Part of a small language model's weights.
Training: a variant of SOAP for these matrices, 140M tokens, 4261 steps.
Each number is 128 + 24 x the weight over its row's rms, rounded and kept within 0 to 255. Layers, rows and columns count from 0. Numbers have three digits each. The size before them is the row's rms in percent of the matrix's.

# layer 8 MLP down (transposed), 512x128, rms 0.246, rows 429-462, columns 64-127
096:148110168090148143119127138122134121111144117136145153129132164148124111133111134114101131101109125141196117129161147136107133083109135130151122133097117105100123127117142164121097121086099155
090:114099119125141165148135164137124147151118158116117083124153124174153141159101147118154098135108117140081085110145078156121079147123135130170122105141141153124146121165080112078163144107105136
102:132138105152169095137126153159075104137132104155110133132147165201081139100089087115145129145124089117098133132120101073109134138143090134157122112135136141101127141148106113113129156109155139
097:136169104111148114171119120121123103139121165171107167130135131165120101134117078134162057099115114136129129163134122116122129162138130141158140153115132158082149129141116159129156142141148102
107:148113157133111148133087069146107140167131129110109110135152135076128122198146137123137165120112174129134123153128155152145117122112132179106139181131143170126135133130123141128100127145134117
109:130106097137115137099115095093147138139116135128142123099144135130201139143148118118137163073078094112128130098095146107181159084141102125118134112147105133152142132114137151126089134174099132
112:104142135113143141085106115127088124124070139166088142102069150082105100107121120143134106136125116139082127123211176122111136177136128123151121110140142147134143147133124108112145121130159100
101:143133093141114137127085152136132131142113158139116111158101127163144143115117121137171093155104096123101139127139141101165132127115138106127153175129105141150149187127161133142131159152129128
096:113098116144117165142116162146188091130128116121159101153129121131129117116132159104154117159119146068120097120149118109133142135152113149144178123145144157123099085101132089177123103123063124
095:133131133115077111105114151115107143185136147161158135105098149103147140131124141111143107092093131110168092106118124142151137148157122117076165147147104144124165134116129115126133106135121146
095:116085158113120138129099129146124106146082142129143122137133107107169177139112104112161110109140135129169151126116137144114114096139152090154140115199082109151128128064127108138120108108124136
101:141142118090111163116143123116131137132122112130141127120138125147097098094158093181100141085081164125155090128074147120132136139114150141137113137085074140100118113118081100107116104125164132
107:132142123113145136078145130126131152139151129167169127135090094150120155149114099129107095129136130204136135125120137099121111131134120125104087144138168133072124160097150125147140114118160102
106:156168130122131140126147170131177126117105154113101091082174087127113120093180146130083128088152115120146123120103167089117101111129140088132152155115120118076120134112136115140123120151109162
092:117144121112147127142146127150121107154153102105162105113108127127141105119117108131149116155142119102141169112109161113129141125114151077114095143107102135192144168127123117109135130150157161
098:124116116120141117081146167100099099128098110104118119124163175102143114087097122077170137125170131166129127139141168134122163126168120145152139136124081098085057152119124140138129154160133085
096:149100123123116133144078166140140115134157110144160132123072112105118140144083109104131142144129116109120120108120108147152152095170131085101134124137113122096095117120139113128110145121143123
114:146125083136130119114120129140146135136119120124135088112152123120149118141148161109164114125086124135166147152117170119112073134080154139115110128117136129154121121119143133134181082157097131
096:153149140152132138110080162153104101106067132119162088085158147141125141116123151132113135124079111138102153139139176123134123168120179143173106119160096158099119108139122104127166128162114119
104:090144102155163079145155088143114093133122163139118152123133121181103100136124159098170100148131115097146123123114092130170156171099109093100126143139128115138099104171112137128131099154119152
103:109169104123182098113106140125144162140078156163100133039085118201105099112129131142123139097136101121144136141119096086151124098134096117170138109112116133145141112122149125142131163110163139
105:128147136141167176157129094144118109150136099160125083080101150182105137155179088116109105103104154127125122134108152128115111116116127117055113103105130115165131088108133143119172137104141120
102:124153140135086096130125151121093153111144111129149113099095128145135090096142156145159129113176160140092103126136125171147142113115128133169128166135104102101094131078124135110083148134108118
095:122106102108155126089143104158129110129130115100153138097179174139147116121104097149116108120101171133147156148127131129155089148133164138141107160095180131130126145159146113138121131147122124
108:110123121108131143102191110086142152154124109155069131102073136140090097171135123151118077124146167129095102117142121153115118134122136154114152123107144172127192154125107170147106126106112092
093:087112157138126123140095156127088123119105139097134099113137146117085096162118152121149109114132160123108084133131159131130179132118120123149154108168102107075163121163125113168154161136132114
103:146125130100150130097145161117157136158145155123168150170110100142151137103116156145116097115119173186186107129132115167132095094164118129089135117141092112151109121106149139144145108147096173
104:129130152141105111119112098102081131117101076156105117110144104184138160104115132138189145144091095091144158135103133097152155130154102109122108169131113167099136177119136134148127102127139086
092:087121132173142137176116121144097108117121140142122095125100132140090166121112120166129169113123134148077126104137107123098116121102117165135103120180105128128133131154121123195127164155116145
103:110146176104126131140142126103125137087103123149144135131159126127136123124135129122145127173135137126137117128112087108113142166100129101142106106124132125104153124169144100171095117133117130
091:093103157113120130132113162139108117095103067073157118136118101148111131096150127118121150141126147105117124084117157134113143102131175121084136115108132145118114157146118114170171134119158130
090:073145122098130112115122159147114103124089103140148157131102141120114140125142104095126129149115129100138147147132158142128136101112132131097107148137097101165175117115148141072174126121129163
094:137127092129142100147132143122092115153148151158122144133127138041159097122192106110132115114138151137141082187164134151171093116157116116144173114154130108117131148108098143119076131123109111
099:109165123123117165164088104122136114146118116166122113098134152096118147128151115142141110103102143094116096113160160082101154129133115189125150165142089121109113127107120133161102125151146148
# layer 8 MLP gate, 512x128, rms 0.268, rows 430-462, columns 64-127
092:111149142190122138119121136128076170147133109124121136135106125120137124120128110104118174118122127091135145102103104122160128101098119147113135138116100125150105106117107221179114145164142092
103:082161129122135124106143123129113134126132112133131109117163148131118109091126163082124116119151126165127159130113133087105173152126062149129156141101144149123110092134120160113105132159103130
101:131104107121165126114110130111165152138159110134130141120130154101124164123127118105146127130095116107147123189107136134157111152113098155094091107172138157126103172108103095102064178157120163
100:139119149144121134163156099164116127130100077104102108081128131096115116122139167117117156093105176101081091119101091144132144150125112135150152121128135175126177097134096180087123107104139120
108:135150087156172100129106107141121130098126128135132129112163096124121081135103135071147165117130139170166131157119151104138136064093097136183110159121162106118158117132126116129115119172161152
103:100101104112123134124129116135128139129111122131110152114105143124090116114105168150105150128110106126090110142149120134112152126063081119121130127138168124152136156128169134170115100128065142
098:127106135125117140084120103104124142142114130119145148140107145098123121154115122123139118082091112119107137129130116162123166106118149135186132117135127148132121111073146147109128149110129114
100:140133153124114153105115120148130133133122122107138139133106150107141092106153132113129130162109150141134142104104122157096136142152114114134115112131089149114114152097118166166201142162144141
101:111123126116117099113106088141137061189107132133146119097153131125148116141135148099137137104091132149114129114170069177145160115113152094169131124142159105130114082126137132112067157125132142
094:125127146161125148135128106106144126145097158109135145130124170116165182135135129105185089089128101134110109157123130089129155121100106138131106141142144143103191126093131125147148133120169136
097:118088119105143147156116156119115114136138158167143133127108170136122153170133110131120128127083154091104127097108127117141121154089077097132110129164131155178146109133086173149143089139127137
100:142124143143095114137150146159131168101104121148081167148141146136128112128107114137127064114096148129098183159124114133130182153142167138067122133147139124161165116146078110116116169120114137
103:120101153160122115133122136144173131110131115160135139110150076117137090128143131140072085120133103153130139120138078175144140114104168104168125134126077148207118110156156122089122142133064158
103:124142128109102137113160111130127110113117103113073108136125168096157088163149103127151090132132122117137091130147156149158138131144157139115145097108093154185168117159130152116130140132162100
090:119132157169142109117119141117100123101156143147129100139099156159111106106143164091111102133154106133140128138186125140131105137145123136110142105141133118109091133130130112173140164140082081
092:151115097131124137137118127116133116095100141140092115078128117135150164101098142094131144141131139131129131130135128111091173127153125163133125117114117127161123152153146120123096088142110151
097:152095169084167153091106152154125128140172174127136142134125104125119172106140128100146174144137118119134151153107131170097103110120088139112107117127130138123124148169150099149149098154124149
100:160145145132124109166155152106126159149118109120123197116165087093107119141165127146102140102117129145125173164132123184096081132137089122133111109107135131123153138133117124109152092131097087
101:141085089081134145101173143118153144071101121140134088107097126085114116140144100098176095119142102121121137082129166128122092149093156105114119124129130150168108183101151132113106127128156096
107:174138144103131125108128108115085114100142159120116161154137143115151090088134118129118143066138166124132148090117115155130110169128132091163151103141123114177080152125102117140149093131136161
110:111087163102122092137131155134081135094098121145127128127129115158173120115141096113125109100169101131134144135115103126152114180149158133132126097113169128142151131156095095104118129121134083
106:116119125097134143150168120146149132125135103145126113118115146131168122097106145168135164122123111093141107122117134112134126113091115126137146094152136152138113102211138123159092129130113131
093:157189179170131129128122129151105149078093089141138120125143134149099096139140093115124114168171137100153126116144136095144093159080115116126128086130109152150119149122126106113120146119174131
100:145083168135085116142104110098119120107138148132107156103130099111072099149148128117157114158152147073146155115136146139135129110127114121107125133139124132190125139147107113116150065149129140
099:122135137141118112126148161171162128141104094164139155130149130155132142164127122145158128096094126135151143114145115084144170124077120118105128120129159147124155141123138117111113118096138131
100:130145113177133146132151137105105085082079139116108123132117121146129157116083137095107140122097115109179124151173147157106121107123107100121141082128130106129163112108132146122105145133103110
100:127135140100106110089116096121138136081143150107152112083073138103150101145142105102144122148084159164107133145156100117154094136097144087116108129138104176162114118088173177126120121172148163
097:139082158154143104106123111135150177124110143092153149144107135138090143099142150174131145155120115132094120132150148145059099112185090110135087162157134102106178120163141142113121126138140124
102:102135151143132123150094144095110133095095156107108149116127088132121092121134080116141150179166134142091102178138134113144172125091139138153111115121142142114116138135155103108146124122124136
097:181109110141118153103141151150080119115138121153128141124149135155102096136101141144106134135125154150143139153086114170131096143081062176140169163112142157102166144097113096102111118152130105
090:142156091104146133141142137144109096110151158131083121145110171146169146145157125108109147136147117137156126138135113132125144117101111098178097125125111121079169171137169171126080107159120172
088:097120099140135131098138125115139123123136134073114146167164098174104122107147121126102097153114157130133161120143122161165078101122161134139105145150105123136076111154132144168119101155158133
097:132122128131127127134111107089132130109103130109146133151151107091121127160187123164112163096140139161134110143084136164139110116135140130120157123131129182141091105114090126111146108112123096
# layer 8 MLP up, 512x128, rms 0.271, rows 430-462, columns 64-127
098:077098112187123116150145086097090166112151124137093131093109133117117136101081099141128122145144109109095155154137106131100138124114124130113108141114115132187135122131123138125155132114139111
096:136128112134150096145103130105104157174135074126133140163106101105134146140149087147157089184139133109109101127163123104109130158149180141120119155136150124168095082116156083121119102122151097
104:130149131122114099156145131102104170156164141121151122127166129161126126103091147159113088123164126143097094098163131154153077138139124076147145118083110117110100107118124159148097137145162158
104:141142157131139128118140146066122109102168103101094090149133152096123104128155120150097145200115154078136132110141127142126144171132129124123120132126132142127109131152111120113121130112100139
105:083147138144106147103137065147132134116155135162128101122142109155105116117120086135063089123128152124160130145111148135150107119142101154087113134122133149095100139087081125115116119126106147
103:121160151077131111115143127131105124174153136126146120158110148169090125123111116149161129155149072136113172135121141091095139164153171094141131105160129143114103096121153154147106149147167125
107:126164098134059117174121120144124104115136119109091124110118136110139098111149172154150117092094150157094128113152142146115106133147158138125113124123112123116109146104172124179131135147142137
104:114138103093135140140078127114125156151104134100165108080155089157157131158147112145150087122167141099111131128130087163124164156149127075110121099095132122083122112168151139132132144123124157
107:161142164125094158158086156131098159135115100146132090095124127097154115151145131108137123132158108173106136149107150117175111097136174155124121143131152129155114117112133125073131153113163138
103:160141094137180095136144098116131109112157121117125113123148144114133117132141110148130108139109127129141128119167128120106147162110138142102135144122156159099081149142120090154149149076072130
096:129087122121140152141141109150130141147091138130173133110113154120136150137128144120122142127111116147131114106101100079129113187117111165167147119137113133144139132112152119103103099185111119
100:115133153131162128121154136090136107182117116114151120113125134134117131114111116131148116126140108079132121097132114137104104163110115127149185140133167163126105131134126156177150163106088176
100:148129155103108137123104121135107146116122107157163137129161164133103117100121164141122093098122139140122092144099065132139117163107129108093159108130131091111115145113150148114123067140114089
094:158136094154202124139117119156143126100126125140130130134134173163104099085171148123111151116102139152100106113127113116112132131127099144133115130138120119125129160097114143090146143137161159
093:112142062092101131133149136153122128120109158138128140099108117119106180109137144132142126111123176113120140137120142137119151124123089126127118143194134184124142141109129129139163094163172156
093:154136114158132092088108123097117121095151160135132125104154132129165173138113145104127119117147131109129111165126129147120115161172135122138113103095139131111116146126130094142099115139140127
097:121101115134185129099117128138154128104181115126153119126102133124154155127131145109168116161152153150171127133123103123124139073139130098101134119111105165135154160134155136118124120207150155
097:158165117164141145089159161111158135154130099135100136167159107119081098086101118132133099128113123152137118111134096128150114101132126148117153124122115106155090147167155138138116133106136141
108:082152117136141095103162120153097142114130146133120136121133128134131139136153149135098114131041139080157135141115138114106161174109125130136136146194161139111135109136097165097124128146083164
103:119158073125209153098108152133125137142171105124143104107136103153130142111117115141123123119101110104160123137103140139093123092144129088137100112126163125095156162103162133123130125161098176
101:149135109118124135104119109123173120151189108102130171172176147139137135124120075085117075155120151141140150143132115124157103151135115137174136132146158150104150125123117151096125122123155157
101:179137176142126128121119159168152091097143103119118108143108081090088146137132172112130132133120162150135128160147144104127108148157114124130117058154148130141134122138139139097078126134138143
090:123106134134126112133165127147138126132142117132104098136140170133133198139128151143131116127132174044113137189176154151109096112104116150138142121104151169124136129129083105126159120115122137
112:138117161126098129130135135123121142120090151097182159077119140133154174108147111166125111121089098155168133148098127118082127121096127139141133132065159159078118130146095129088134120122128080
100:148076094107116121127140142200151144126128140125101119101095147104132121103112168143101103155153117139137130104132114131105132136098119156148097136096122102137102084117134116121104108148139097
099:120130141155123099130120134093107124107112134103154156102110135197144141157137159164161088090129176134150081130144175146146118127147105100116103154102145121120133112124186155144110143093106107
099:105123102088119122124132116105118142146096117095112114123104054108090100152181120149142116131115077135131129126104099109093165126142077100133129161155140169175138106099112130137137108120133128
104:139155110125146136093120161116118120151103103106057147147155138083126164136101143140120140122115088143133128113155113129129113126148120074140147149103095121132138133145148178120142144130191133
101:166112119150173143142103165115121127132143131120134119133126145133100116131156146152109118167127107157114131122154136159177148117138134133080172140140130145165145101147118104095081085115123156
096:171130119092132115147119171141156116117116095119082133179126114125130120115118125160116121085168153147102131162132070188131127159080143139101162101124096125121114142112139169141122143122109129
086:131134138152106089132166061121101157109111101125128116110111159139145076148109160150095103146142112080116105106097124125161091134148151135091151106097112164122116161114098140109126080127154171
097:170130176104104060165118109152129151104122130135099124116110192104105111130130125110157178122121119129125101135131126104118157134120121108135155099135151101130131151126133132095127154065104122
093:128127176119131083134117119179167098102147102166151142120138131121081189136132139143118101081108138105116113094157138126100153136132119135116142115121125133157107115152139135149188135161138138